Each number is 500 + 50 x the weight over its row's rms, rounded and kept within 0 to 999. Layers, rows and columns count from 0. Numbers have three digits each. The size before them is the row's rms in percent of the matrix's.

# layer 7 attention output, 256x256, rms 0.101, rows 49-255, columns 0-63
095:649470507561385488499544531570554558456476542449594457528428508468493547515540550428392462573560544472542513433469447516476416497429477528481474500465484474496584471459516389507561538490509521
098:533492459483491526596539501615521462531494494429425521492372496414478525574523508493389502580471500462475400512470466529473496541473487548540473461518461570514527509505500566512472473547411427
100:525456470536486431499479491587535426501523458443676484503539520575472564490535505525563541441551486609556468522436562416470494579529506438610529563523492486484564487454434475438507550504468499
104:476480508457511587574506568556527466502502520538438529472525510522479518539590496527553439541521461569523605562447448361370536472509486467458418408506496455433408502478470471504552586400493500
092:393574584425415521508472502562459481542405478569536590467576490473486528422516576506488426455517587483604492468534458498487508505467506465544563459496499392479539415543502440414462530446463535
102:518580482506396495516482618550412533514497493508441480468463448449423509517483622519418474515454442553576438538490551545598480589523629532418484510549628487455529568500561419553471564508513478
093:538468517528490546554565594441468388400434519561546574446490471537546402490518592525350472522445520391482483496537429547500569431404593554473506421507461449496452472557631404552447477477571572
097:472587565510488474492495540499496555514534470441503526530465450468523492408431377453487561492545622558481469445508447508480619486442574477539437533476585450502445545504575441498579623534539514
091:552476475517498463523547493500449603453525540430503510611539508445470490517576488476516518510578519490574428530466533462637451461453398432519506554505485400522530589487452531507598592540546450
099:478545486519488595548515497533510470532449444467533517479444412426521556507495458497395421491506432434451491475483502506495425447589509490660506479475432503542523500517569513439479452494440544
103:455506524529454477498437463577476433596498535560528483563469432539506595441445614403480528530433513593568424447584541539558491567522436454503572502550383459569447443524424474570502520546482466
104:447593503495455497501539533448486516481546522508545520577499514517404557505444545553491564547506642450477553524478506574584547467463459414512513445536466508473574584422430585490570433442499458
102:515457553436541441476414543479549599440511497569639466486560510495527452582469473446399493450483472567465435500549518538426581575346537473496492453438499426536487470473528487503510431502397520
099:509524584568530504573496481520566534530549359492536521517566507440521495499515515572545516497412495511522503533453491496538471398468518534572427570508487606466433561455504589487574528498579558
101:460587391475441448426547530513536512450431574484508501494575563556550512585508435547507519553516426466471431481530489508518597566463582465558439609572562439588500496581534500481452587508373493
108:636519539492534558523485560455507573497491489501520419446485474508490458500490498370603559435509503397491547455460503459538461471546591507565468535568510641486424432479447488396475530517514548
099:546554510528421577542433468484549552482535503494502391488491515523551604503606519556495521503539524448362400503544491546599506439491579529544545430534619596576580428438421505464405461472541494
095:611487545427501517483417406497545435489552561490523636498460525453487444489596522533529515516538459539484478560446415546493487488447543451460562562454462509520479426466531464443507582498605488
101:550435579513475418519547539437488504505473538533521428393537530544521420510475499515528512512462497525467559590451610522589531509450462500585483492569469464498555568527391480546480539447509548
102:564515427443558419532515579463511500466462545569389436419539485565484502452527501468516513527502490545443482498540574447409510557473436509490589494492504548372487547511447568456460500436447523
097:432538465550442526508468487527472462501526560429444527568476512526526471467548426483544488523462493452544432535490456582497462547585456352518534522388514400446442608505539470502526378545520534
101:348489562507567581526587571447486463493442520426525537505499511611542548495524470516469406527552467540564453556488440448508500393491566420415530581513568517465566444479530588449513552482481479
096:450578450493492574453518428556503498486470468402554608560472527463429468497483574555535517572544442539595480471498545477524416468560565506533489468495579484504544479469526513562486496566499517
096:513527515499502471523567538486539472537551452527474536510480510508504404597505459494426584541482570493517576509432522553558469548525467420444491457539511493529528511592546501468561517532542413
099:389505454509595496494441544529522497429439464456513540566488495596508530572406503541472474446548437515507476508548438570499499455509547524516430440490467379488466449490525520596470516577479522
096:552403487466492455549500394535513572503434588516490434579472472546466474509419524533453521517474518500438440587506474414418430551572481465445511422510482493506440463568458425521540582449447612
105:469485521591497530567428580495585436515603433521554505499499452521451492501547571487439492490489462501550532587513614497557436459498479577408426514537553556568421425511372597536583534441418522
096:479481470546446487581549506486550560426470481527463532430547540507480574512427600486464535501559431530580534432451387483506552486477520579423492566471515587525488495536536570419500512472390593
102:474514463506390571508523591427468383516494504467423468513520464544426505403511566426483558473608475436573510556503555513414469516519486476421560518561479526580434543489477543456527526558467475
098:416458493547491548402509526545528570447487558443455497602466561479522467513482631501405401482541579510573578488619465501492491527615510496488514509500457478466507592499537382588404539446581478
096:546603526458577569471469434502582417470508505490541513405544572446552533473444618529467448559516509415569501481494342422414526438501591461440482474534524525505477490480656479479507523511542569
099:530487514534484566498515475433543551473544516537481436525425440576581435360455558562493551503389499493483502543508449422508518539445484510548476629371477437524499398595653511550496503537467432
104:482528620557437468624521554549419510522436441507533466471516456430551461384435528569459452512559472578479419512478522576579493500411543440510556537580488517525583519445541512452455552479585503
095:550528595521480584542476443490481449458553487532514533391446573472545459418506528528506590553499492430532557451441514484643424390508474584507422581510444515522469486502602523462552447466462470
107:493461530503463525551489421567528427471541458533505502456527507450473454393471487500555606478514514516424494430541567475493455497538500510437549492531444487460463619478565535485536539500486485
099:558536496557603458509540434478538541509523552457637497481543520476497586477470576570517477496536462448519472511505503471491483506472454411475513467544517556606521538489552416506520514460637608
094:472353613556514546553443579427483508471494468426475545568488499633588510457486433537542539500543486435531536495535396505530508539503538516512505441464515554602488521556467495601574580514606495
102:547528413522527532477477561512466494490455434434538485414416575468478480490562536468510518443548541452437500444472471535576569505513442386490412573554509573449484501578536514537414479545557408
101:449555484527445526532439516483478492481506541525559561562502394455520633460514552537509480443436563529459462477537498416610415533533490447528514391493509481590580514588577436467515477500545547
108:547474412464491452465467468554541458466474452424509390482520478550538567525443516473522478421533466515574571512517424643477419529552428574499612522554535505527509408578512446476457523587408452
099:436496494547562571471538509449576480493451407453558447470526366490488564558487442534555452508605409472609476456424565432480466546423475485463476522410482481488445461486452541455464531581387546
101:462581565490445562418509530504448462489502594431505518482450556476468486493494599521471567548493449572451590599556422579488489493468511546428494494461461651550550467486507498560469494579387533
087:562587504547531479615474572484464408440492531589503460507471479552495570472480537458512408484502473521507473615395557383470557514506455486593496513494452369515500511485520435536492547455497505
107:531505507455493513494448531539530511523470522533570464535488492546512469468547498584471490467469492500447490438492551582413465627604448509516490481523471575486531519487568444527541436585450435
095:505460425495477495480550524470598534559455504593570573565443519491555479479533521457584561464494507489572450546484514468469380562503452508457567565468468569543441408477573457526468595507429494
104:536576507531515489530464551435439516563467456447557457540502516474532568536487487505551416467516507431471441447459517509600598450547415508491510565445513610525585565466500546576513484553528555
089:515401559491449519501406497471519539607613518462408505391523535515510519493503531411389420467563455486612499608471462506467411501562523482479470485515526518488459462561588517605542513480558575
096:484545477502594573575462541554520380525475578509490524565465464421461433467455516511468556567576544453459523475492492453544479524463498529549500567417451595461557469489452649518514456534432590
105:496369591590494515575519536524453447434533539508405558439466418583544571540427470471461537441495561599419514579547569501456366515397526549483470489401528511500495506533511485494401532498478594
099:494594482492562408425467575573504559480457454552533550489454561439517503494521443499498633459540489567491487544634423536532543498559530467437494568590530551486525434540487530458421501496432541
093:628674494463436569486455441512480557418435471475462524545548515410487547548507470438471493493500552422464396472539498461564532485547568551518508418520471410492493485490523497502464565434515472
103:485567634470565428562541491535528422477563471433552400532467408515378545515516486442526483438498550561468535463409440551467507413571518576493501480495518486498521447478579540389592459568535504
105:502488638436501472536477452439418459523424496512480429477512537479501521472519486393475463554531579541524473572529460454443483451490469541469530460580550493491517490562457481590529448650542534
105:515530521523506476522418547589411510474550512407540532544490504503420562498475528489419520469466457509579574621440597524544486462407547466557400469436539536603529591557505482507524470433536490
099:456469443560475566514426514446563530507474504482509507543520505490515557540510475399486426533635435502513507562398537559404462527525573508484396487503522578512443570440505485434438556491497528
095:426527571500469443363554515405502508437582479485490464661510473534515529494483496622568491451520578412536511439479526522484420491499538527620529520498628585534508486581532571411437556544476455
100:500466542523463414458468450473581400454472578541443410542503482493510442477445465517513468485511603552455487469442534509394475445611516510515384475402454413474476481458594549480490518582514462
107:558546419472458482399564505431496512572550445485484468507530465555517452534583511507478435415540453497413545562522461493517499459488520484507385480541480523433433472441586526471511436370520445
102:578479513467372467512456472467544508555565509603425588485485529490520422529510429423544461394444515489481532484572490458554453439521581519426566549584467555521533493524437433566523505458539451
103:479411478496575588476536412575541494475469497617507534575478518497457428477486509548520579459454386467491591536611458525473569425515554487470531539580495613479582482503447478582545594545518482
088:487490493517545483490567500525498489462476473592436492604561514433578610529543517475463465503500509581537440470469474465550438492504543420533594528451479554583576546538435481490519520505410516
109:523561482475432490443454486574471524541479495559502552557505519443463485542509440463412462474418514474465436507501620478461495453507515430489485446418580448524454473498605628487492485627489499
096:470587379588416427508511509467488484524455443433572509541462528540610557409504491508378467504426539505493402523430445456538510578582449540503431541592475527493527459438488557589412496545513440
100:548455517514543586455407514527463463494462441585577625531445510489587543525561501431513593548422431469450590536582580483423479489567428514512532474540442407550540547537537523419466488533514484
100:564576507508465480543475411509561641443505523535451509359535427464556422427506379503529520430489533528536502411481479455468591448573578531527499519466545521512512469471534475509479547441443527
096:489500470536485409433444420468512510480483560408480559553459427565619492559494596419460435477492483544542450476536526496476495525470547508441513443625535443572596543639402536476525555420413535
102:472413487475505492452469386513543383565503540522522402494578531498513556562489497574483532519590518405497488520497499546494405475512476423474471481539503545522484520436434490527543416523528530
108:470569484488530487490501610480524488558457421554484420352513521458522487555470511496535559466394583515515496490455516448459530518529495477495459524426515478487425489408601486511467497483523509
101:446533509513466458596540482487489493502363554516541548438410493470465481500491544551537539537452412495463580544500589507490550432483407443529417558497467460456590403451508500472577505475436428
098:464478424467464489512527503440459483417467404563559418403498418550518411520504569484513541448391488500583512518544511472524472567397439558437544489543470456463347580523455508615511480429585481
107:511572502576587488495449496554572553578445455472390507457494424598516439456550484550501505632533526573544466530560524432533584454499519526567529629561551468462510615479447505512474363568541547
103:564499466489488539401535523465472493495514492395494516566524525488554532466481504465528514502504444535392571528464468526472596590442402464436599470525429559563414440627524480407477603544503394
103:484559576498523497492340539500575537523523520527494566429489468420478489506495458549481423469425520490377584470591582521536544497456540526499443468468458514475474521466393553549459470577524492
093:456509580565544442490519559536556528484577527585494479401425486580665520542474517569504447518497476577448485633485544456526404508406452452580450532497521474502591556549502558488561568581517478
095:479572522468500451512477517510416464400521473516477522457516526507487538442450409526514465554503489511497451513516551476499550496480509508551536614491516483504521465433560539462452433557520371
105:476489519431460532495604497506547366545497547537473573447543505439510468565506508535496555476471470431486453451552450532347463491518481530430403481545460560525566463438464549455494524499409457
110:466433444489450533523550574507476441451465513403456473491584518508625539487502493523513433597550492559489473462407535524437494438535484531426525458455394408534486501524457418443543580532551492
091:581482537506452467509418460530456442520623417533461496574484488552513479502462547502496450627483521486499538487549536565560497489470538491357497514556520451571581553417396458491559481500468567
102:525438526422460583476504517617550518542385542474496568494495518478537461508359468526573542584483432562517487557524470437578481498480532425548540588511403513517443519564496536486465529500461556
101:469525503553446493442529499537489481439531507551488487508625545507464529504506468524344529448419597512504396461357516453536553561545475521529527505365482470432456479491471465452456476469555481
098:449430490428528506597441494504448614538532527543474444488518409534517441485549431529452502489475498492523414490487517480516482536648458421531540466437529504460498541444478405427489426494510447
103:438614604529559562536488520513516564497470428485523528468413532555429553619515577475439501449498509516576530549602475480519422508485554440543430470384598436473531548369442512485593481540469523
101:567438516514511584520500617508512573501534393528484484555418630442522532504490569395448532481520494552551449462444445473534546414517536485503476544468528525507503487456527631592433615563555520
103:481384410496533538515583464534451528456477467550525486501510482430514536456554520501476424430428537418481493578467448448582439453455440436463435585508383516523476441489502556444512452531524463
090:509535422541466567537544426472466501670597529527479489534586467575509513505459552553519543623387443519484536481483533509509516524423492419471448536522580516466520497453565484554569541509462406
099:503450507530595481458470540490521491595476559513522477508606491576460427504577374450561554452524452536470484474423581491519509510481502507507582543570499467515474550619469463526440475503481490
095:456493499516524492531526427505541425549544414442494505489498521493418559570577486572499551499518542420524575496473426405497416464443483551558577516514568668540558550457456549499537543495485570
102:460465360546461472505532630449553498497426595447506501464496515531460553527541512483525444530503485409421541478498562489495550557435551471559432469519538557415531350470398474503499521575553541
112:415536642599507565489557522513527459517509552455542481462583520547440367503440546557348546481430537499517465476534513552523510562523419487485539498552515476445456473440477553528535491390476558
096:479528531489500485593572488508535508522433568564562518594519499383580474491539331485500640530526473478406463506439509533453541506383575455623540453513477529482588517545546563610506541534471519
100:594446421533535537502496477562603508490558430512580444551493520389542497540536480529653502525388498467526444433464470529523526447584493401454570564475504498499577490521543420509459469540502555
106:525545442521574490499468446536538500581471477490550485492476580512479556500567538532642454433547558498564559417497502477518423541433473504488538483492569506511599558532473604577564524519607469
095:541563481445506668496444543469491497547461498520448430480394511580520386525462572454459518522465517412547458520593525428427467433462400437428453419508488437496412450494451422563560526535500525
099:437510557584453477481481524546389524515534554576586528530524664519616489460464513446426498548461570490566507477563583509573476477574505428438566545416558478428452456419452564545455536475568489
095:456420419456419500513554511464469510495525461512564483530416469461465495492429500469572492604575481570417473510472546522588528365430501482582480473478470591464420461552531506479469461533454430
102:501496471450495444499465458471555439627494523436463526557515405503519439458499620541530634460479519466519474505504548524516556447429456483466388405495553467584445501508553426512552523511490529
096:560527490488487479460494415501508443473560430465542513482552471558544464496369479529531458444448532441574395428518423478485443448472497566546507607526535473534464406574474386448533471459493489
097:473581578525397511565487496479444619551502542531457538578509476544521565503543518445476451526466475568504496443447484457471452536417513453509532444619578527473573508465572518426547543539492620
092:391482507567406455553350421531492444466521476510525557475422592515495576473527470520529414442557487553474527457473487485550534491451620479526494376504515501459490382450486417526457499539506537
102:463514506624419550548492487536486593496588444466485503516566458405501508456534565512565379500521460512539542487446491556456504460418477469540479493553602465531604503518397384408464534453498432
104:546389466522463484479569427450586543427508596490526503547514491579373501552542480459527407514501487510516447575559425471626411476501467501452499414573488513456411483534476578503480510481557576
105:528460425587577540475495500510430446450517555531527430607507495435460503548536577433514597548500459480500464609552492528558383514435494463559459530543559526550540487427491498493437478474498572
100:662525451427397569427491520479493548467492518557502438576581550557433521504526503487509470534558534470540482512534555536497482449484476528432598548478471490404452495513441439546504501450466507
100:439427517549528443504495486509551451469412529416529471535521571422464475558442525535511523537559522524604501496464511436510516528523561492573528442543572464421543417492466534460499453548516422
103:427369458415506464541417361571517497497473460527538581428455465417509455475432533509561491437427508567534428449430505572592498482417470576478449508495561444574456436561464505543455501479625499
101:496552553428440456391445487517428527509475526465479523531570582559479469415499540421415421448468416514477478564506441488517545503436530544436566505536525501451553457602412508453543497491560554
104:514534509464493521464487531445593511539499488579561431455556505507509595455428460549596505447514459553511507444555434494540571461516446490464495531521583471547533535514386495469573520523573447
103:366587521477405453540428498528550468421472507499532470436493430472621492657498474586506488614490476575507498549556441543425515491532362531502475458530421483461434408490531559487493435480516506
100:505476557557473565412587495595354567526544512504520553558543548531509551549551536466517473445479504509442546486489548502488462513509431520594479391506519376532454558594443518509573592511527562
097:471482538428458553579508516496413576523539451547490469477501546469489510501472569511537450499534413441548559590440505594456563481525494502545502489529454589559528524636542523523520485538464544
100:557521460479516467525526480599476423469442515470328471490443491453473538539452469560501552552472497534551523462477527541581489514561544447568445400543460490336541578488444613414441527464493562
098:545491640475539535474512588563520507479494603467463558479506463520523478616522509472502500430511585513515591565556526484544539463481493557598513508471574568455456621549528421489535448525437444
096:622505511584549518591490449422464535538481546540504561504423467589561488561557516489617537458509427489489573490554580503492513503521568547469606514573532480494456463511537423485506585408466435
095:432508469478537461484535451474633444513441583438490459483510480499562502529543499489455472447511462446535504527476494503516546529538510457383445648542516506462570523554466500485470588586446531
104:508491556512446539429524480462422478394541502472517529424521416592487450501479458584530459596424530609502373500485456456563444447465449516455520547564544436430562530469442565537495540467586467
102:495439530473557544481511495526444477614532508493498440580585538506585461416618444478507466545527523518466540504501567511559509550583492533531508380595428471441529553513438549515484485613518567
104:572532513502500462396470466563527492455460546503487487551604455645509492539483563490534585449501470528492436463417388515607429483557493405452529546496473531453579409400548417446562427471441405
097:566387465512544519583551597481464433479500515538506507544487542592488596526468592529421474510475465449520499489509526451477533544471499483407453478566494485456439390507466439566472490492483441
104:484547536568527592447590485525532436477427579480483550444447599419425527381491536415487485443513448501469346490388506561462516433446535577450517603456483532507473504529583471548481567560446485
105:564508536446566467535579539434477564540558443447423485479413474694531459489397580482425549474498567490484476474532534494493587438487539446438439490492534453451496522475537502489383484553515507
095:506417554572429542487500485544571472540530558450550528495475470543418564500438509472521499413586505534466526471474532446568456541544610534524535577444459483528492498520462504481582480474465457
097:510568464460504488545501516479498430555440493566431586568471474470557603472472414511382475483535418481453514432451474486514491439508510512522460506612424508434470482642461444488540518519536585
102:435545484438458584491526439467492472559493529475471442448483484461457498443468549515484489422537572505550466499557550451576487486595492553457516548556380568535465514502492546488514495491546484
100:475400546537559440452586470373486551574458590504563496455544460514405466604630472485462487536495546501426410550511522492558521581448506463482448514602577504528513575503526491482401495501590471
096:520476564528461506518468465521515526502485520566456406565548447590480437601526507537482489439478519465593515455557461600565527515462486479522452504483494542518482545469548444467538521465434507
102:468598512555493471398458425514504508396518474545503567489470513489457437518571451534429495472444412520554448500444520503546475470555595530524518448648553445587536501476415557532452462522517460
091:444490556476565475559465548476420591494523507546468429537580501588503468554501471530542515566446623483471421502542532556579531519462558508535605538474563507361531538574503458459527469523494496
099:524583551531432527514543484522567560549597505568539514428549512430466540455474493457440491461470347552498449556561555461583544607500568476545509558500542473604504550484394455407494574504448493
104:490476544545501447484439408497428506570496492456474489505519572485539436413452429492419481431481493501521530506543602485405468505520529459451497534483488346433465383562499436534484579488570521
091:542528468454443475467539459518550570483404499564413562510478543422417472538471524514400445558515476537509483558528582513604509398502638427523437645553537466436486420543504485517560575410509488
092:606529580470526487478531441540537482471528470523535493529471530472584529430540526424591430471505407548564501561463463488396497569452596533489426484445474531578442529503471455555543526465483510
095:526576501440470524398603572565413477511576521503557539404498485671544482504454478535518529543543475594515472500552508449492520462487421510560510478498549492529446451523484591581445505574564439
107:496493448454588567465518524466499389442477437488478496599514580523492445447590549448507446524595443512524476576472560424515519489568556452536478420574455472543422447509549570589542585453558428
111:585521650543489514508619393493417529459429517457520456454494538464399508500505468466465380517515525519470488489486648500503467541458524466502613517505489509521532482533583424505492397508613469
099:516503466576449508536538468506510455543462432524529490435529563568519464547524588410509477514574461501573565526522447472454514427487483459492503497466416547570514500507546464448491476632536479
137:471523550535513620700427452472551411409411535464395480534563462555515454513400495408503468439464402524435524581558516473420539548468447466419519539488491440463512500482444512469464468445495388
105:467531545529579547495486406545466478511489444465470503439553458531514565484453588570463521487519486483537524491525481462646556503555457606536457575561569466499486463480502408449496445494521370
102:541472424508457419483482392490508506540382584474549395488497588475493540461486512526478504488520520486415476482490490511551480464614623557511600549490495541505522535531479575575395514503536465
104:462473513491484561525471528463645578560427467541538594537492576433481493527542461464499449396583548428583448435494568443414475511501465499508466462515485531537559568511470512516598563484532500
090:476451569550551499460512515483519475527574449362393497512544495526465486568568489500591441503452423522474483525544529458459441411506489458475494439461440525497463480528500536535505455594513426
099:500486529496510477492534482500471478444533541539513485476529461522449479553563478563498526599509471493435450459472467550545479476361492531492463495633467496571562514408528448414517418449431482
106:535456485555575565417600513595471566565388573504580476428510523388548498492378498492489493435470531490404492463499490479453565577528472554434485539452445534545550572444532465563462498465588421
106:457607447646514505548456579524541498476543509580472435509513398563476472507545466480354440555462583417599573466388453398443497532516536476492434530406531482459476476401533512531534477515471444
093:537494526456572534478545503530522474496563557520486461515566605471584471497509535457503520490490408456411540534524516514484489516355502466508475463475498577549486450553630489503413469485447550
101:429560454461531558453469623589452593506473461496569477464428519510443511498506482509582516451513504470577500487482470435382508363430574508422499500525540423574475520439513564419463522550489537
096:526443599515510560486558461438468463471507482470554474426444526514449499453484564454539532449500470397613517522524585472451474469526451565533471460550486483569505422461537542475481445516375510
106:515524559490478591452548563571441475465539368510522520423445448498541521435551435498514539536475478519526465496487574489434439441504497421561528490537504457539517480522518518537584429516478390
105:600486512523508558462479469557683474503491471456477523543496593403492547425562422577465575526539554401492488487565524467557524513457562433480431460534478560490531515457582449559545582497483506
109:499527439532487491571491437472611473545570502571549555534565461431504466516395529477573382514457549455493473463472509500555441432553535496541555467490522575461533461452566435488468542438551579
106:534532492468489546416516454471502473427534468471508557520496450411560507501550544529494540551459509516526517522565510441472500465548512380490442619519479528496492596524405541529660587397471496
094:459442505478446496510519510519461589489492538537514530599468512502393473479416551512402449490605431445517485520582490525534489587514469480503547509433564489446478536532573478516486455579566441
095:434499494399486505471418489514543514597472446493394523481559484467542537544435488534469620474453499482447454507440559489531501483565455530532616524592542542516528559427479502546505478533514467
110:488478496508527546497453430472474454520477560452532432476487486572504454592522563485425475382530592531471496550496499407426559506538498566534477541493560485453512508465585524537430486427414551
093:465548491582545503513525513354576546461508384408409547471505521465517424412464636542459490472493523516481443408507476552518486460532559489604450544527547432527470468454417481565563575469477480
099:488516477494460518445436551458519473444514494531440558501434484565555490445446465386423539501481415513501459546527484453424475388422583546499440427517578530534444553513495500444538603551524534
090:453535503512414411534525554527471462539433511478411538380455455538486457536504529545501529432459518546500609547592517490487486588459560529474481528426525573453472429474533432494529519472478576
089:465536523462455514522513563520511470545486551400554491522492473499522497466452577534548453526517432489529546525452417414502493562575557395543464533508525514492564570429479550438409463422477466
110:459517423478595505520476431529531530527470422511479502534472510534451442596434445551460579520537488414579528562536451434461451544562505381480487409503590504475536382649454490398401523483453473
096:448481515492477554430569624439401548526516410511480445459426562469418539516570493451441536475466508516471513466518441486556458527510442522538403462492444547385505507574497505481584447507508449
100:494495523472493465485475423455564534577509489577481534455476612453495425533543511437606520489517516499483611547510446435451524537430597517490502437531543602513565510579523501489531541520408511
093:479541499447507470453491449547547423456445545556488441490489496406508497458536485435488501496550498502530442456496454509457516411463457442434452487545390506593535449607540454504568458549604545
098:598466501512483492591524409451483467519549529560447447481462558543457597405543533414512527461591562464411461540495423533537519352544591539545444552567501468497580490482513564418539522487570493
091:424406417476455545501470454477480468511421566558589565503478534488529563506488525558486527483463565526528457454552484477452525583520413424512351497631502455506454533445560544446452579494541472
100:479478396505410478490557482429558430405496544532459538532460552551503438485558508475442477452442490536540516471548585477418520607586559515429505472417493482524428497486463540473469368447493588
102:583489507454515548446583521439410497476437445447453446492448444606443518471517461481487498490529445504519427435443489379578480469496440444506448442516471518505466491510468479412468431575533478
091:481565477471544592511485495510481470468433483612590432514461478412522426527464446420562553557550544450436532484556520444468504522443465513420525478512573584408430501554490505507533494530522537
088:446529544488448515443573495461435508496474442435515502467596519484541514361516521484550483498491542463515471432598475563539498555513417522605512588495456473541536514570554404587548513607627497
095:595434524457559477494527527403543495565561428492456498542539535458513501544465494503444462530502551474556480493470473372527506487479410528365472448486531499427460452533561436543508594409398504
102:519582565537545561551440532529402452460533562501471550542480548498536417514442498538490587525526525574455469466519599516542434466524501547549443437427513485561470532551516511544631494447443437
101:527504473481517638523524539371498541546482507489384485397555574409457499495533510545443517637525588511489412523542536507478446567424459515529562507428389435502493451596610471541588478538524567
097:480430507471468551553395557524463410583488392470424449457440507467464556507427544478504382515457577513446416588495576532446486425517499499501613489388477437557493503479501587432529521556584555
118:434496529496541502551513437564515539512567598420527627547495445594515477453580525509522486467532482521467488442546452531551537459515416510477500444520570416556530461592374480537471551478523559
095:600498508609492535454553498543435512415491520442447584557511513495508537582481455384558592402560536503493480547443531495454510576517525494533463481463448503517422506437494500499559531484488459
100:582474503424554468495432472384475470534512467552438531577460441482482507555467509474428586573526559506469488508550461595470533495466493631496381491491506487497499473533552471480566620510509503
103:505521599490491588604530535527441422482514507507500493483540470413504467515552420599583508518516487551428467513465471554503610494491550504479565542451428466503570554439463428438507594465454446
098:473410547555465542546466506522404477553569574492560515563674468580499411419457479544415445524514542485502467586454464447530469498477428522457447471574480457494547456483567520500482525479527524
094:559507540584607426544524505594498448471540532490508454412492443494518520448503489589520527562451464586493475534483519495492415545390566611508456493516525435433539516522464466474507612566533553
093:451453490524555516500454501440357564501560541526375507505488559504434471442448542560510438472529471513511507394467513493523553541524576565472542432412476452517454442531466475508535506440575443
100:410349473455492560447533516616549539555418484513527488526483497455475440487426468535530558436483442544488515580458476483549507550468558421553485374430481520561386509428488462503482494522483462
100:487523558522575580548474471455460561546493531525572538532534442436564530566515537466549510380480510495517572530495523479341505506498444520655540507554509511472562510583451547539503424529598605
100:502527463539568571492558581474480453443477493478455518467496525487540511484454542520572555488544509395464483444485454580590580550518466477454419490463470558437426492533531439436512500420447423
093:458506527474498464567601533461417544390542449551507517486458445464439564542588478494588617484506503504443511585606465487467466540603570421462501476522549585480477499487495534448516473486553573
105:484503532487500512420508498430410565553415531469490460456433588581434456528575572484522541554544473476490505418478437494570567535502585599427495431598526423458427437495548469448482474531523455
112:518544502613475499481510512425531581499581485404574485464456511532430550516445552400499488519434462552554449615478453520544396530449549559517525565531472531505478553546499434472531525431550474
102:555477499416521541576519540552425454526465489477514457459459398535464495407481461504512634488443499485438465451476491453572539435544475413481492402444422545534507474438509543406492537543535464
096:527505521477532541424487521497387442499560597453432505480473514537488487428598484453530505477481486516545404469454469500452466443520488421580506500458464466420356601533579596500590496553503515
101:506483520535472467575557620607442539526445488475487441436394530550542602577470560446624480513468490534427623532501461529500518492509416489450571538502478528457547530525620550484537525553484436
107:467477555474437394576502426511447479455514562467510500501451455554490520518521502412482549564498586502490472582572446460451502516554538527468480477513450437513512470492575467475576466429467496
093:559463463509388515540361519534525422571508419493468435488412462516470573578535472462503477465571460360492511436491575505553477505519442511600553598524543536469526564504465503455426483471549505
108:422446528547502557537492477530575420429517416575518576501493526590568515514570451453515500585472480535509519556516502546494456524436489488503562491511437486467540518443487569582523513493489474
106:448529511555444465498546513553602564494549512535503437490453604505399425514473476437539482586471517430592559492576539442516549470429497539473469425520496567553594458613481521538497423435515387
107:529605569560536517481460501501500549508589607503524457519348481411527516528410446453458537390517393426432505412471477475518507427485515404446456485550432451512506487521501496554541521552505434
103:468498558509491494468482543603472517572521518508595532521518496516602525599375472525460566502467441533462513478475419478587445514504520414528512537519516555655512499490588387418392482507492410
105:582502523533366556402550482473523500487558527459508601488562503522533364441499454476488607459484515506538520504577481428576478414552525471586431590544554515578499548610453468532482554383519461
100:545518464442502534489512529539551489521443484406554482441526512602619495444546536477479463400476567512459470487418403472476443484532423540533479466544479446458410498521570496427474514562515422
097:542560464446427570441686440476480506446532491577500505554547507498410500538458483504476496530540600555453532462541547505491460519453494495463512523477457454457516425480475571474474408526533397
105:523407415537504439512462543568545412479602468579549552441482480503453497450539533578486437538549441493624537504457465467555491471456544440466567510541568474603528516512492522481517409534550454
102:507499448435530456478425465510481469481535496506490555505451486495469416441526556479525516590585499450506473495463518533455507499487439558591466496540464520468497441528543471493574561433382526
095:451579429436451608500543541461498546524433509469477458555515496425441572462529365448452496416533454509482446460510463554571432500496460472447471512515520575585515530506650527449460491458536451
099:679491511511575561560627510509613465462557566454601434556489466517495461465443422512469526501546525493497488509489583424517456521493400472420483462519446570440548540548434524500438475575587490
100:485506426506639470471421399474470440501475546581614478488443512570460462547476490481371556518450518525484403527480472396516470507474507501573596477517381497520460461528515503439481514524528506
097:406487459572491477534593488482441519512523414433431464580401480473483546543542603506441513476348508509555462380440486407473519498547437487562410588399564443443602417402468401523520451508461507
097:460366480531561519518536548493494548574515546487549484511552408610621519623455477539546507556463409615471527478489476561439454453544498503458508475512401517486487434481482472493554556559459426
108:531532419468565521469540561537433531508517372596376465540426449513471485490538477471474563460411493545524557533525397482534434480466548545528506489423522525516439536476538484412447537430405572
088:485535494438477553479424483549472467528446557504478443474464566441419532516536531559509455558513500459474562483540455558448541557434463460602534498547536407425494603552580558483513567480547481
103:467436474520483491491457527506524496539526422475470358389428471460455557404527560482477509481455549593585462451431511501478594522532424495478520376436425482432572509453514517462467455396503590
101:529520495471485502470491562465427564499562586505501462537464553477443512423452542382449459487528498539482519439438471529489425515467461356530494393517532523499542551557534446504413456468489485